{
  "n_kv_head": 5,
  "norm": "layernorm",
  "norm_eps": 1e-06,
  "rope_fraction": 1.0,
  "init": "uniform",
  "beta1": 0.9,
  "lr_head": 0.00511,
  "seq_len": 768,
  "doc_mask": true
}
Each number is 128 + 32 x the weight over its row's rms, rounded and kept within 0 to 255. Layers, rows and columns count from 0. Numbers have three digits each. The size before them is the row's rms in percent of the matrix's.

# down: layer 8 MLP down (transposed), 640x160, rms 0.098, rows 173-215, columns 0-159
# up: layer 8 MLP up, 640x160, rms 0.109, rows 174-215, columns 0-159
down173 095:136105177110154107135113137131204162129138154142109164186148140116100089136158144102161117129086082122165136168169165094168132134094090193153130144154126108111117137126141135129131144125130150081121100121096131110132111064098150145125147104187108105155185145071133164110102141140214091146137158146077125088069000144132142137074163096108137134159101113148131109064069103119210152212097128121092130110158167082121106123137084099134130128130176108136084166121147088128101153098113166
up174 097:126163110123129144141160181156121132014134082131112154087145165155142094203080164153172120116131148168118195102138163056098119137099129071148096171068113160089116105115109096074069079101084123172110147184125084100136117122149119063117116092124160106117123140147114099120129143129130155157125084154078071159138158128088122139156120130140185123141125155176162151155094112155085112122074109157122184111162133128129154108170123083072160114111103138106118148218110156182154088136124107
down174 096:153117142118142180095147137102062115151190152103183096150094141178023100146171090063103125082123182178128077137138073097158154108106159114146110103164088068151150181149125100154120157153141100144133123137132146084067128109137130100121136071128084103151131126180137133160133134105138135115090155124154150169160239102098168075179074141219145118141139124113071101170111155118171077112141142129119072157059102112119114117152144147119149136138132109131127124130119169138135118115104142
up175 107:195097129158118135172133154121112112141082157122127151121105103063183069156101107116105116141186119119176073111125131168113132122173171125134116105161166143112142151169123125160184144114097080100150161109115075120141094106128098152179144147138142154153148122129041107060152200103125157115089147106166112133211104056147141083163121080147150138179146085128071114157125084090149075143155095168082166134080082167118133138142103109061123139126098169085114078123107107140160178155127163
down175 109:097147110141128141115134114136118141147158112093104069081113095118125151110155121088110108067130178141093124145162157115109128104071184193100100145078133143070148137113197164090153145136124091116098133141131121087119166181191205060107134086167113119138089158156143110093128095123170075152194139137136090104127137162160114119140083130151189091113174129119129156167129198112185048112159139107174090161116099099126158137122211108104084186181154126143150115115105134143135083129093088
up176 093:146099083130140113109084096114119116158202100129140191140107203151145118125131137131129185137125078058119113138169101085081080121123109066123106172152150212158120166167120150054146116113155137198113142098119165096130147152126135144156087130148175084090134140140141106136152125157180137119120159085144147162131083158077147163148112102135125178083120187193121126128147125088101101164043145129118141153096146138125179081104184112039112114187107111079129158099148101129144127105156130
down176 100:162176118127166087163147099121121095114101070102134042098096110136107102161153128073121152188126122091111048134140090174087129118163117121125165213180136112141096072152130115086153121147161171165161156119200186121133144151085136098126146157150103145123120138152117120115157113134152158115136081138132110100171090159143201115100128101178062113146115159110135077133192148160114086113064135095149146141140175144097110147213145121139088126096107049121100154107134143092123184102121138
up177 104:137176094118121130169120134131141110109125141126120146143102161171054072121103167100088112110124155098079174160153176064121133121167138085139090147162138161171061098138159120165086141108162149134111149112142092146114145134134155189090136125088158051149148145124124101103076135149136070162124116140143213136158114127127133081151163117127154154080083094185119188166171102148176092175095095101053076131131117143151173166102154097124118164096142163117083072093113178155152179144118185
down177 101:149102097122174135150123099090181087170152097127134116119099124098183117175137153146158137113081163137192083137128098078104184107160159054157138087129169118154149126144106113140115121156090134078113114163133129134132115125124094043121165152189152098109192125164069143099162095128163129106110106102118113122117093158185105086115156081078160103091087159176118117134091210093153086153092110108166108152130188123141131112151074161157133158154175148107154164063132051127163163127087150
up178 100:106138171123073105100077120147173088154122108113156175172157131142144169097146082142117176100119123162145090098147155081105145172066149150023143145091181161189075132186167121159123106097109132107132141105138129125137157044188117131130136133163098146144127100153103123119186123124063135140094136130130132083155123129177105114171102100145083120107138073129128131096149128124138110174104159151083154131058145150122108071142114141151149212161117157126090080103119103106160194124195172
down178 102:188093180143094157132135142091052148115105135197142133097095128114101061126147142102125119143167142191139158151140136136137138122101127081142165121163166126087064131079118180133144190143106132107148129116115105129129165092140131182178143097155124061200143059095174139167130105112126110120168100115107133041089080149153097163157120117136146152100092124135118135141161099105124169137088106066110117134101153159075186144139123157133150083111119150172091092117144076094199081150091195
up179 101:163145185063133080140113126192145105108106122177101087163112139095191109120138146146126182088121117132088137106146142075140124149126151154105101111120148153098120178153114121128189137097119091106148171156075138170154132106095103151109138137116148098119142149075158190156149120228092110073128066124095166117103109137108058121166149116153140146191110110156121113087154137070135091170149148103176109121126124194092144143058106115180148131097132154157094097156031130146138158102067111
down179 107:129134148066202160153111127111116109168155110081131179059144145089131153173136188089155108127074148151123193146132191154120150073131090160110067183129130124114123121103169144162066104114114171127077117145106125154127184130128143071031072133159085137155177137131143142145171103105139101129135135168121178127189106158116117198133110170148119141121124157091138103115158142112096113114117127161076074146158118110138095065134119090139142111144079104155139138145148103113185165059098077
up180 097:154149149164114105185093112168122115111098138180070112128110107123132118200166141197137102146186171076132131130161109106188187165163091101147145090118135111107156156093098133136192143127190147085155072096082125164162104108084110081146125136107147137110081170075081114146126088095118170107115097112105085189174118102122164174138145091161138144124103125134105100147168140131127124131188127122076109096067053160083109168103132174107176116126113132090143095161113156168106179129189153
down180 092:137108149079129188125143085103123142169128065104207139134128144127088107110124098070113175196121120100085163116127123145105122074136108131116106129180132128161083123150157148077075118171155118151114159164196144117097133160142179157176103076156101142153115100165170108095068111120151104142137146152185133117092101137128137104111084157126116148156150116097149122100160086159117175118074147109122113201177147058133138163138228138168059159148114109135173118086101141105113114108050106
up181 107:086110070120019066131089200115186099141142113136124150163206182107172102107142187178180099081085152188129130100113133103159187142146129143120092134131119109138122138169136094139106097135104135129158082094180106206126129121135128125102126132142124111155086123160109136090122131135049061171069133151100128110130108117125080168123182101159121114154128195142146109129187145105169150158142141089106105112093148130086125108090169152075110079130103154133093105136094130130097138145171114
down181 107:165149134128183088131132151163157128141114141172097135104093105133112152062105139129171171117161144192122106148130098174099151128203127138116077143146166152083149124095156097080106093146157115130151165188077157143150134148168102076111148130142138127147132071129171129096078112086203072126126071134122184112156101158110132120154119173141122116201052101115085156165109185162114192135082111126086114080127159125082149093167159175110105126136155115089094078059096094087123099136129103
up182 102:114192142125083102120079125157165181143112141136105157146172162163163092101153165139136138105122120155090093101091197130061162202055131116133136130122137172160149177174117072122135100105110074110101126133079108241156113110111142123080088118088134131144116120064104164150106169130096133088057142131087110132136128102080122128181155084091148155154159170128183104159153129109094110105108132114143156094124095137077097093088132141134144128127130062089113098181087141094110136167176154
down182 103:069131116119153104096157087121047121168065101114160167183105134126143131113113117087105126097153113133182161127122167096134138102138165043072106188151084100094123053128073189167104152152110138109139163144088146084149125139119151065155142077132063195158164109117063146089143110151172161151118167134132142144125160131155106167135142154093149128119101147090117151143114151210146148118171143202129109130157176106108118178134127111120124066107131126151078130109120128176087097142098171
up183 097:145094112128112131115108106160136076118140132123115119155135161107086102133134133090107133046174132114124133134158163138132173207086080165125138119150143128151100109116155133127058154097174175140111110074159136156152098083124157148160207157138076115129119127082157134035181113146162137156107155164164132113110104122155101109152107110129146169120094145139091173115184122131125091123139128218094113111168092091107138116144140150068173134212122095170094075153173101120101230142112094
down183 090:153156132084132128138143133075150128127115120143118148109097084131071100117122109097104154114141183134117100171153169135164106126063077113089157140135108117128173125116190099115143124075155106147121192144123150067154128181060120194182106156160133130111161202122137093107111118134059142095136123105156179160091172130165124095061152115146142119105144104159170147138126131085134133083092131180040110112146107154080182144138127135133148184198058151120106141209153148076134111174128140
up184 093:156093160107057148091107207109153168152215171153084147124166092103140141141094165134168093190138100120181166107136133141067150132128151113198142115100122102188118142168139123089088135121073184138142092101122116167110118098147218130091122134114173120062145103108155146104091131115109170138133105101096084092132087112101119102124126125129159154169162160148083083148131113142045082140123110117157191108157093109088082149154143143113120074160145133112072091147128118110152109179153118
down184 090:100160161117179122140077129145104110120103169113144113160162125086117121124150094107188117103111123158160100161150069119135099195124122088115112109171123121114071112054091122155126136133172109123088146140160136108086168115046115124169181121102127163200139122110108116141141081144108138142095154145090116118104130140127160140114083087131133146095107168176156235098090202101156157135110141158086124088096200141184142161085115056139121185107150105150132120071119162154140112153133210
up185 105:113136078131162096071118173099105075143082061065110147136141087087185102112201010108167139108131084125143159078178155096112147198108162182079149125111157165133194141110077120169142090128115127136092150144116096120110182079139106116083140194131175096120127140173126144143193141173169125172099147120120079151165115143126174114093150116075135124114136106100161108139119083151148115133080115099100168068115118122103099134136154118124175149152121093103137143104151105133132166139124120
down185 116:128135141088142214189083088191134120131102143164170082117126164141113111078075130157129084109117141123147142164136189126149135118132125134127191181198152132147143102130193147173064135087148175128160096094146157115124168152140127085063130095074154113084139127102160146145136122079181095046150098167071080094106115132164071135115171117118123088123105112115167137133136015091107147150128154120150134108106145087108157184163154142101120117152093125136133083103141109117144132136105167
up186 097:150166122098119122164140148085173094128107111113106174104121087116125174190117088171123091112146163117114157056210119140143136187080091119052160105102106176111103133150132030136098159122109123060124135158155166132129117165124082134152119192067074106118128150113103124129113217139104031181122082132100076066127105074108115148140132137149123142124116109163091104138169109126160134108142127152110112172104121144134110115127149114149132187139116165151169192103124166138167128150154151
down186 087:112137160066147163109174107103071133196108068113132106161116054124077166104117112085150042137114149129172147143110159100110149102117123071106121126161097117182104148108169112126126165161117112142072168115138166116154075096140168103127104067091144137074145117139111079172110077127166156108106180148105138140158088128134119158103147194094126169174136083134132123102104151193156139176168187102141116171184127157127104126164171147126089144134091054119198160106163115113109122149136151
up187 109:143122160119116120097122206089130105092194158122124123126183095144158094167109163129084122086163151132093083127106111133164165134058138111172122078117148148146109104120142120115109021112186094089128125102129055108156158112119150120098153168092165049096132144129083107165076118178139102140172095044103145181121126104129126122158144127166148150135147120126137149119152098195187087121113093132139171147142167088131187166112138074169151171140118104103116133146104145076127107148194095
down187 117:167110149135115120142104157091137140101207126137177169122151135133115088078140151124127175157086109118154121151199042093131099149070121170145092158133120118128118107159111113096141135160111166106137126146124078119091166168145123144204134115143089082094104134135085151185122142211144112149149143035178119084111129103116146110136137125082135054132121134142098188072136098108203166131076069068098130096123118133113160112157085123196138129098158150160080099135106100148140186116133118
up188 099:154121195153105117109114081165135130105160162144094151128148087091101125100119087097093144130144139081145149066162130131156166101175109156148168133125074126144178186146086129123142057132095147153140105095141051113116170105101179117138166175100120075091161125113146142132089072152203107138120126111123123165127138100169139118127144125136139128169173119125139165134195081184142140145147076101047179072192180120129116146126158056157144182158152166056075115127156171126145128146134127
down188 096:075222094165129102122115124063102120141125174147132159129195119103122120095080149100144120109073100118132101168142085087164083114158140148115157178090137122078126082117151088181135181176111161127185143052074135104096114071137177103140076108133112174136119144128134172118133122154140125120102135124125130157158134127175146137117095090062116139075117206120106169093098180107146184138167121133154096148126101158088104106117085118169151086110161145144204136115087147126108126135192181
up189 108:129117158119158146120133079136172094111136140113121130068152151131135153180140092160121107113140082072198193178138115160076110139122089044128059141092101156143109159146149117121135072147151094130132124182156115120136172141097138168091087107088177124072159203137067120103170099149126086173126098142110118100193101178132147121120168104138125098148085124148187144124118096113066115100119141129125162134100053116100115129070152136159142137147075100101180093103151151179181124189145099
down189 110:089104086120139184173163145134106055145210078136145114131152129079094132154072137138148108066127089129119153116159151148136152171107113155116132063151148118168112092144148145113062106136135168082111112164116143103153074116145125155080137128111090108207125113101135145070109114131070135101087124161147190167093201131108118083147169184174164136193135107189165101111133089149119117139085144113084193073110161090177121122096152116131129139152140114130130194076120098145111116176134113
up190 095:140118149180079138107134109080137110114158152102156098130060118122101147192173109114096193108163101109147152136149153173128121118131143194071151151107111157055110173137073128079178142147122139136141117136118168156131112136148132101096142105034072104106161111066147199167133169135099170136132102052109084126124151089162054155121154078132143139150078136127117122097192119153125094144092132135101188111140131122076136098111125106180193118195099134128145125166105159184139139110149147
down190 093:118160171145136190161142112075090199171114173126128161114090187151154159197107169148179134134111141177111137095134120184136065120172072138120117148119084108177125153119183102154105136154148126135145142120102161073096138101171155134104153116122144172146099111106130136088114147113118165129171131159122144100136031168116137135093092051147097139157131124123140075085081124140134165072100109150187123086115158148177134089112073098120126091094093134101100134156145148080134099031136089
up191 091:188096092084136091169128119160125140078162148175166166181098125104103159123121118127114171129173124107134211143193143100141098104112076126074135127111153160069078115124133082107104071113118177143161150152163122086152110188158103080124173141088109094146122088108119115151146126104196103170164125135120069136154132090140106121093195149172175154154081100203026120160140136141116118150147087176123134129126130115098118123113170117159108181148119154130133100118174122194168127101123092
down191 083:113153147139186105085128132151212164129159126120105095189097112108107148145134130072155115138112131130174110137086152098164063117106140129153181144131065121118123167118121153130152088221082099167133083139140137091161130139047153102100148179100065176136129103115180141141127131117149123115117110090126140150123201165062101169161128080051135127116114123073171155102179171122102141138101155109105056122158128059071168114122160090144117151085112088163148145101103166132128127126136157
up192 090:068113042100108107135172119122085117103126068144100103139135159114082168145117150179193138177106139101124157129148081094146146165095189155094174119103135185159080170142081154093061100132094143115118144137133147046124060153120180078097105172066147122071144101135101133134166143097097059112155130098096111172125130150109197156113104153127190117154124119165148146176125157145167145173106146107121134052163131156097168148105177121165100143128156137137168111133119132122135081132133120
down192 080:109110166109103125140116191160117154104108113047124151097162103176153126095085165133089157162087148143132088145177170139140136100096179101165096151163078097103147129050200117150182114159117162186157119074082090107137137112111142100174116097172134095118123134091176087159086146135113099085156118174133147122171166106127106111091096132086117113107174113065173131142119144137081206063195142120190148121138116158120121104107085177113116107098132111080192146133115120130086133137158155
up193 079:105168132155121147107135143148108055083121133072096143121120150129097159117086118104145172112127129100096094116113157136161097138093100142094165145120112173161019109147045140117121179097161114172100085118132113139153151096148104127160153141110060102044176100122121091177115137133131170138135099105162054162124181122114120149163138079156213131156088124148153173108193145104114146141101120174131070164130096133114189079108121092138173111143098094204141102142136108138144176159128132
down193 079:074144157119159094046134124085134185130166097156155116139069108127119116146105128086108145175112155116091138146105152117181165108160151149118116165133143080097106132097183158109137136163175105175165180128078116119069117133114149126134130126176111148138138098134126143120097133171083206105138128142156106096095255127176129115081110140109115071090157070190129140136123056138086146071167117149170129108123137074157145085134118167087106137090116126123148160130134092134120148090129177
up194 102:126170099145138165129098070148111117118099093150145096067100144136135078182107126139101065128173107129153137173075114160067143132114134140146126100100116123109130136173131130098058113074147092137174138175121128141146151096215146204107105125128145125122152132080136158127159147075082134141145127127152113160093107125134115181139148127155145152081102166102133200108125069240167101098163120163171103093137080177137183078110189092089138124194108117126132112153156143141144154082137170
down194 100:132155079148195169185189091152140182122131098065122099120085180103078135136141109103181052109123109120176107122143113186144163134129137142098126104110142105095111119144162092157149118103062126149146179120150083128095090132110159157056116096169102109129158153152165139138138100138064140104085142074110129112148149137097109085104117180091151162178127115151146156126113166156100183140186166135060125133090105106146157172066118111134154121125127123077202145065125175140118148152113060
up195 073:133138098101131089180151084172109134099122149145136101183124155132149108125102111046112122107111165139138092104175190128125204102113146160146159131100211111119060159126075124107139193119127146121112112126150142120113115153155169184111100132100095111144149134080104147078117168064118116138139115101132158144096107152144084166204113140173066167095170132190145158143166134143148111148143132137136103121150148156106169144072100136144165142142127111127171097164020179109076142068063136
down195 073:121102096177127095131127148130115154117130172099148208146119121092114154193179124136140132125082109125153137081083158136137065131131138155134145158162121126166162166183176156115100128128098132092077125069046135133195114104156114086107111137157097164107136135133104086134110133153108149114114107155101074133117145154097149126086136112082077132124108159151114152101060180170054166081177195125108096132173103213098100103148162122131106122122080152143181175115165071174138108184125087
up196 109:137149147187071160138124088171127095127145175121116081158115135143177093108150101121146077169135047065157103093079124128142143127092071166095103125118164126103086119169103099160130143141115093091166147151119140154124168142152180186096132101072122112091187098057141158151111166134108171124134098096132152109158132088122093161166110104112126206162158129196166104091181131164118131181157131187107102134106107184063101128087101087097176094138159133111086096167149135145110123112145173
down196 109:139160135132143096152106143106124129138179136139106096111138162195163156124117118146104129117087141154157107039118115114129131053192139103120083155091130150101114115097162128140123122189102088145145121108151109151128127148199112103089181132077152163118159151137158172139101156134127152117057105161069150064164082143165127182127204160113106109102135100142152086154079080136156101127076139196110111084142168162092088081181113094163148142128096120036147147097147109142158156155178080
up197 101:116150101155054116157134142078118105147143130127080157117171135164172113117060112083186152118193115114056123127127142128092133133152155145109177118135168137133141134113109086121045148119105137101117140102156073150120110061127156148108166119132119119094126151083164198083119174165119168166101174138122166144177155058112129078165107104103138163160127090136097083157149082122092153125097128172130171111103144115125161118030161126058124128085139193113117134205149096106107145154158153
down197 094:122124126093167130084154115084150160144141093111134123138133111103097155103127146102099091202120169102157118160089103109148100126112139145112116159150096116143113099119175180155121138101136111159133119105111170115110117136110122110130092107142117185130119086131079110172144097084130063127161098122109127151141255161129133137104125165115183131092169147117133149138111164154163112160115161096125102110160101138087099119148118136129143143119109116135149089176069104130118093106114134
up198 094:145196107148050171106078110184185115071133150108122090101185125086142108128133174086122120055121129140111113169138143073110087128138157183165125129132154085093140181101129167133141128116128130106141086127092083172120108096115132121173123148112143143137133133055149162050102103082107136122114111119110125131143116093101168136140108109142088147139110137109143138181155064136150067149119163147120060083117042151122211100135135130115153132120131128083156092169148187102063131186169150
down198 089:116078168131161117169150134160115043129118077080116096115117157138159145117112143151123151138108160195079114146110101095129107112163134079137081156148109097143102103092130089078106103120103131183176122139151150201108139113167132098138141109081172145103116098121173077162165087071148127146116128078124108093145033157182178116128132151120205197192128116143158118123140095087169135155147143123107173107158157119123135196150108154173144136154110090090171089048117137099088153110139103
up199 092:089076226141140092124148154115108133138114128166112080127111159104143152088144152122151096095117144130159103113136093127092145146131113143129069129078155205124120179123095108169092176151074113158096117164085140114171094129135127146070159094152081090177096106146054177084169162116157141187116149147096105120128124059120135107151154088135129141131141107137132051179145114165105151132071116119105152090116131195127098143180139114049091187186127105132084095157146123176134108157160161
down199 084:101128107115093176139148154113097113165151117177166154076124147155138128170067103069110096106071172120101133144147144098170111111126186093098090187153121119108116130140125148138128087147165141133165147130107111131054158083150137080157111112144173127136143120156139095113092137100043137073170132129164123150167193128057109139181124114115151142106153155152108167077156142122169083095185094178139150112121084121099137096119239133142169128055118135164132106108127153056151076105112153
up200 093:162073169167097087112096198110123063104151072128141147132143126177159081128088128094138108082147112077177135158167168096092138123136191140077095142087120159099139155140113122089103084138162159109117061138155108097131108156153125187130119093097117103179105128167090139173114138146107114099054134126078050126159168092101129126103138162121159128182104111133089144164175147150125129157113124153150136155051051133088118093120181114139195153124108132196146100132147129145168144077134107
down200 089:101163102108079130114180096163097125139178107127159135136114127107166084121163081112156107120179146131153144110046114074095148128096127156146139082198113128163140049075174130159114149114180151156145089116134080150110166119088126115153098150132119127105038135158070152105195125110143100152123128171140175169154206123081127117204148173141143137095177137116173086057133163122072137098107121163152061121168176097121150105106113125148123104123112144117117119182094094168122122134135100
up201 093:124151126084153097120133055140094134063116126167124155131168181154086160089093111173136120145077122126084154131121125118092120076130124111051135110084166126106154066131099100141164107115077121164070133166150129128206157117140133081106152118124146136111091125102117237093115125107179110196123115082121181169089087150109091165090159154149125095078116102151180093126194071133131129133169121146154184153125157124103141127134149158154142097137069124101167157147096075143134119150149186
down201 093:103160132160101051095153122113123137089155185058185156112148104100145156091179121161125102106160058099138102165178123165164117058111106152080136144127130118144159128150099161165119152092158102165083087087103137099147094171098183139089114098173142132163133173058146131129122167106113103106070119151155131132090187118110131114143189098115149185148106113133103093147136089181098110086170081130175143148142114183108107102116113136187147133110165084153134157176173088116132067105138074
up202 095:080179119097083147151156131080122126143136155103136081118150074119105072162128139142112143137127167165133127092149094134113146146112163095129111140081166120081156216140119175078115091124072150056125048195106151080111177153137089103123178097100150119100107097177122179076115169151114162170100143091112131115109125135135123128132159090126148161114175140160087072117151120160146078164102085141162186150086127118134155169087145077103182144087109136054124113125123121165122174091188105
down202 092:142131081180148155105128133092109157093135109109138143145079125095115122184168136102103092124125160180154147198136141153195088154114167116110087111130110148092118111121153091175126154092145093159112132136082125135107090110090174108137158134173104083133146112188200134141134147120112100106128153151127192084093134094123128074105118113167113080116173159153085157101151121078120157164099181222106136114187192064130058138136111131162154105076126107095111168092189136151074124080088160
up203 107:142130110172139134089096156118169144084083112111096138138154170166198089156104113109148127112086111111104152134152120080101186132157147129125157135138163114161147171115073128154143113131167109145094114109110094168153109137146128174049122117091153071097150112089133219102110148129103131110089111109156167085111123152148038126209101086140136150086158149059161143112161076180119079188089099125096180084155150196096135127187099167140175114156132135159097112171082166131136120127136122
down203 110:100110053155164132107083115167097195135117131161156146101122097160100167115137126124140174134117105159067157102123081162144180110174121072135120187156137158155174117163094142166133127118149108142047148187137151080082170097119162067137146099139123129092155160122092119124150110131148161086089148142178156099082102190149116131156099120085169096119159120100164116075158144175143174147137104037104141144146198153125123056151118107111106100115162093131112125127134056162116065133093136
up204 102:098086099103095139158178091102131112141128137141142163109150153031136176169104094120107145170205151085102117103102114112155156154153090108090134139072113085106155154133142115163109122115117096104106137128132117177105111094112095133083140136080112102061193105096101140108119136093105114103083114073123127164199129127108101134142130092180164131187128077209120121148157062097141144166153154147106145084143181132085135153088148127098159172199163131119092093172121215078106134146131141
down204 091:129082175119162108082134140148189153130119110092121127119112106096116172126138123120162091183150158084121110111121137216118118109186141081074125135101122069150115109079103185143138142143123120125137160115102099147118156139157123059161099175182141134091134131134102065138094094126090156146135112106134135085135227081160124149103183113136118091119099106095105129147120167150131167102176175066225123091099206097118108114126115117180093130133181057090137150130151133122077137143178146
up205 099:120126134166109132134162154143142122112216118126125210151196095134129122134107053092074236124122077095133108069159139131127107125145112165146074111143181134141162141179094159120052102117157078135126147099199152169143172082169134110108116122141103100194146094125066105130130101127149147179086110128132061131125135112118160097102087129142084147149138107108104153182130101125127139207111107102098139119132158110162177055143167099133114139191112122130172120113111143099137121129115097
down205 096:144129146095108187175080169087056133153114128160154137153067157151121194143112104130142094132058128109071121166101081130174180131147126125160121105195111144132124152102059137127127066104158182080102154124116175118152076111068096142126139150156108145119147137134175176093136118076152133140129139130113138146125065128201128172138138131129208124126146146108180102105113109167107092097181106150104110105116172193125145172124145112100139122095157148087038158067139118146082119105125157
up206 105:145170136093129132043126185144228075084102161035181105107178152152162103130131100129129160095146089074141196149108162094107101147147125075088137072116155148124150150140100127120155081151141063125124169128167095152188144182139124125116150145101164074118148090180171141085107075151156139131158158097109118112121117074149126090140130154111154118192055091134089175143098104107149129138116111152103144116088111133149104113126145178177140138127164115118128071131148136108142147177114098
down206 107:108089148152125191203085103170161081135074120077083116116143119115098112168132218192128075085153120096158118204202097186140123130115081107152141108127104140126185130131104131134063109184096164122145087147092126136075108095114158132099084136138117160071122153131170105144129132095119132152041130124149150165163163137136103153149168140145162168101144138074131093132124134167149076062090137041165108107121089123095112121132116136130154149143133164099144120137112164135155168142091128
up207 095:195148119112164116088067094147154121072136150111150127129178143073128141107125097124143113160152129085167112136094083158144121133133152097159108105112108147078114155127085129095100092120183082061092108104123147191142140108079090169047123106122169091177134117093036125095093149104090130130089127163124170145117095149115169144091057144130155164098088102111141190203124143188154145102086118212125123130129150118129096148167131138124106061184148113133125084140145146114126128154178166
down207 090:084076151162129109158086122139043122172137133128146176108155120169142133104130129122176132125161145146139132169181151080109163167147082111163104116131129090147118100096111144126093216129179129119071112188100080130110148153125092137131105092071062187128155125173106126136114154122122116199161177159163170103173155062120106136134158100125120105180167177142089120124125087098118174159143130148149102138091069144116138094065108146119142129142109086177194064114097148123140071068112109
up208 097:108154170159141101116119131125169153103118148133101134102155137157130090061159113133201137113079120127083149066158096101061155180114131148112104140155143113156075173144154098139093138127111112089082117180095155181144114106116102178110114161173109116100111159115122118076205117164181216161121082122100129159100119146129190090096131070100120111135135056159144079160181138192149138100094063129136087153095112161114125154123150044127108145123158145138155152117124120119195159167149157
down208 103:171170097092093082094222086139169134128190146133098191141147157206097088152146104104115111147098134186161121141128185127154125121060136100149125125143156111123114140136133112146136071169133114157159140104074152138163125129161104132162171041114127089109116111066100117139124118120152115130114129144115154082104112111142145061150085065119139138152093141117075156157193105125109111152188106142094113180112077080150118120093082139132169169114116216164106127152153108123183118121086087
up209 103:142141154198058083128068118118142096133149179140103093081158120147069117175101118197134168082175117107141145150101126109161142143133114159139169152123135177132153139128155100135127157040088130153149110143135136126128134132175142106152125122066070102155172080062125177145137180086103182178132055081072159187114128140155169150129136097086145161092098096131140112136143090161123122133155103121115154122037113164109118112133092107118077151097125124137143130138144142160183132097141216
down209 102:121119183130124137146096074145120160161091122120157126136162094156121126132137146146098083178124145115099182172117194081152134139099066113117149125186190141115080151106162138217151085149127121185135133116185164170131101162129098130132151152148131152143116131118113127199117092182134124111118099095136126084121022147128117123081074152096120101079162130145075078071100109090075159156080154108134111137136170117110098152092101121173096129098119111183136136092159082167076154201134106
up210 099:112098111141136114120079129136113122084124099130107169115168137110196057135080144152145153090138123090156158134119150117111157125149132107130141083145105142090140094106101106125150184144144082109160116136137129160129172183110094125117153085131141109093133182105069112078100065177150107147108139108172188143095116116058115101134101151165054157133162093089154142160125090114149090236065129125147089169109114188166130173103128162185128193120090204102127068138117141130121143107192119
down210 105:061145140136112177110139157192134171105143177110129115102123125122141143146115184131089121155069144124070128112164206141086118143076026087050113190112148125072121135089140137112151129117116081150146113143130123113142124155159114174108116148119173105157114099090106136155116170091108136092158124117133178097163130099135133138061177108107128178159138135156136052124117057164081123069139165115115155186151137164110106104186104162126173144141139137161088133147154149096127140099176051
up211 099:081155124185076092093120175121091091124111125137071135106122090128176063128139130110123143167092108183075150067118130091120156165087152123126121081118094079086113143109141123155123093146168100135128081155160104123142206103178091124055090131112173148119103181167171178160119131178118112115134075107111156108094129153097115105129165152116159138089154197094122128129157126183115099131073058103134206154117149112118138146135172131078139118116133115085072093123154166161062135086116170
down211 096:110098073155150171119107090093124118138183167130158137152104134116051162068134136116112148089122214169152202099117124119147087066153138152173099152146114116128080150139168119127116161183109141048133090091174137133112168133175139113128137114124098108098198108179120149148126145106202111152169153086144101126109114161166107127077101126125092108148122117100095114158113109053163120142091144084139083178142101131108212091122136115150150150141161110094109098113152163050090123164147175
up212 101:136062106080136142177085104171086084097144126144141137153138157106078097110143153142173154119151091166121166145154125146121073121148134193075102117119151129135134157131104131116048092116024131140111148185205180095149115110100064138122104118155084100161155130123156135122201142154108158152172092103105106108129104102107116138085101116116094165150095102126107114168131144132178083144131080186096158178203132175125140107137172045137164162135147117122149103124141113143109102171126189
down212 108:102143109151171208160117109113047140155169194068150115108129089136105139127081144155121176161138098125146173117101114141095133182184118135111098120127113092140167208168091141166119108142117102112161135103137146084116140131093113141106102163109087130179137135138153112136150112174134142124171129137109117143222073109141096125202073115147112150125125085150070138060089087147175117124139114048073138133116164141142152155083128125118131152152155137110131135116077227088078102101159128
up213 091:149129104064148094114079126108179144134163117185114131113095171143134133170057094112165129135163124165169137119123086119022162128158110092113144141066080154130123152116128097074064088099183116126051139113106122108176134134125162125092124110153152119179165134156146091117098197147089152168088094107142091131112120133097149129158139143177105144071123085129166131145165101147122100149086155200079134099161152113120100101071134064136122176169138169109144168110134152115114148100201098
down213 089:127089125101119135160165143086056149135123118118083095111111069178173122124125129123125155150120108175153177155148058177169120148133128122159083084160139167095161140138077173140133156176122077174087124176098109093138122102164105108152113094125149185069127092079163152095123069094136158124163159128132124130086073130084101090148164128154117166138137189107134159143144108113187083170090106135089099125130120163155163131140170080064075093120127159184176136127154141095196085074159101
up214 108:197107127132144130141076165161096134146069122168103178120138168133162072140142135114153159082185112160152145101149202114090159170103133138161144099083134088075128167146121171141098152122173171071169069133156095127155114102097130157111113125124122058097155101099109122098109044172125186109059158082119150063108114099094135103128168088112163150169152128107109101127154087116137091107092154155154164115175087132056085160084112105141111137120112110139136139177102103186179128135116161
down214 114:140107145061128125097075120098125134145193103146147093108113168136051126171151095157159112128142077179176126145120092112144154166126181186141104087170122159161099142092131153103116152092144138036039083134142119108099084120147107112169162103161130075115101127148143111138110113142139199193173095119108115164135137140085171123144130151111150104133186136116064077085162151063116162111147080113182102123100140102133109134136122104159098192178182091132126160163155132097167143093121151
up215 112:172128146079172112180102123143133148097141164115088126175137129124103119037083185176098121095118129111161157084124108115165149137148093065047132089080098132111138116120146162095112094102158108150045180174104150166151122147107036176133111132103175102116190130128048195163135088160152068142124047090074135148093099111163121156138157110136119165143087111148109144072197122128090103132128129140131137114133085128134115141124123109166110144141120145102140148157130124135167138158107167
down215 124:156140115163130114166158119122134182159134111074151158104167141143159130090144178191122148152124116145100121116139156097178127082099118159191128153151155142119119136100158088132139162132117117134129142118150136102178133116149155176126185128117099109190102144083116147141098139101145084070141115051092118096171111124175118147103143132113153163113147221078117115106175017108080124081102107133129104055140128103153145130072136158101079108125076153200100112113122080145123018106127127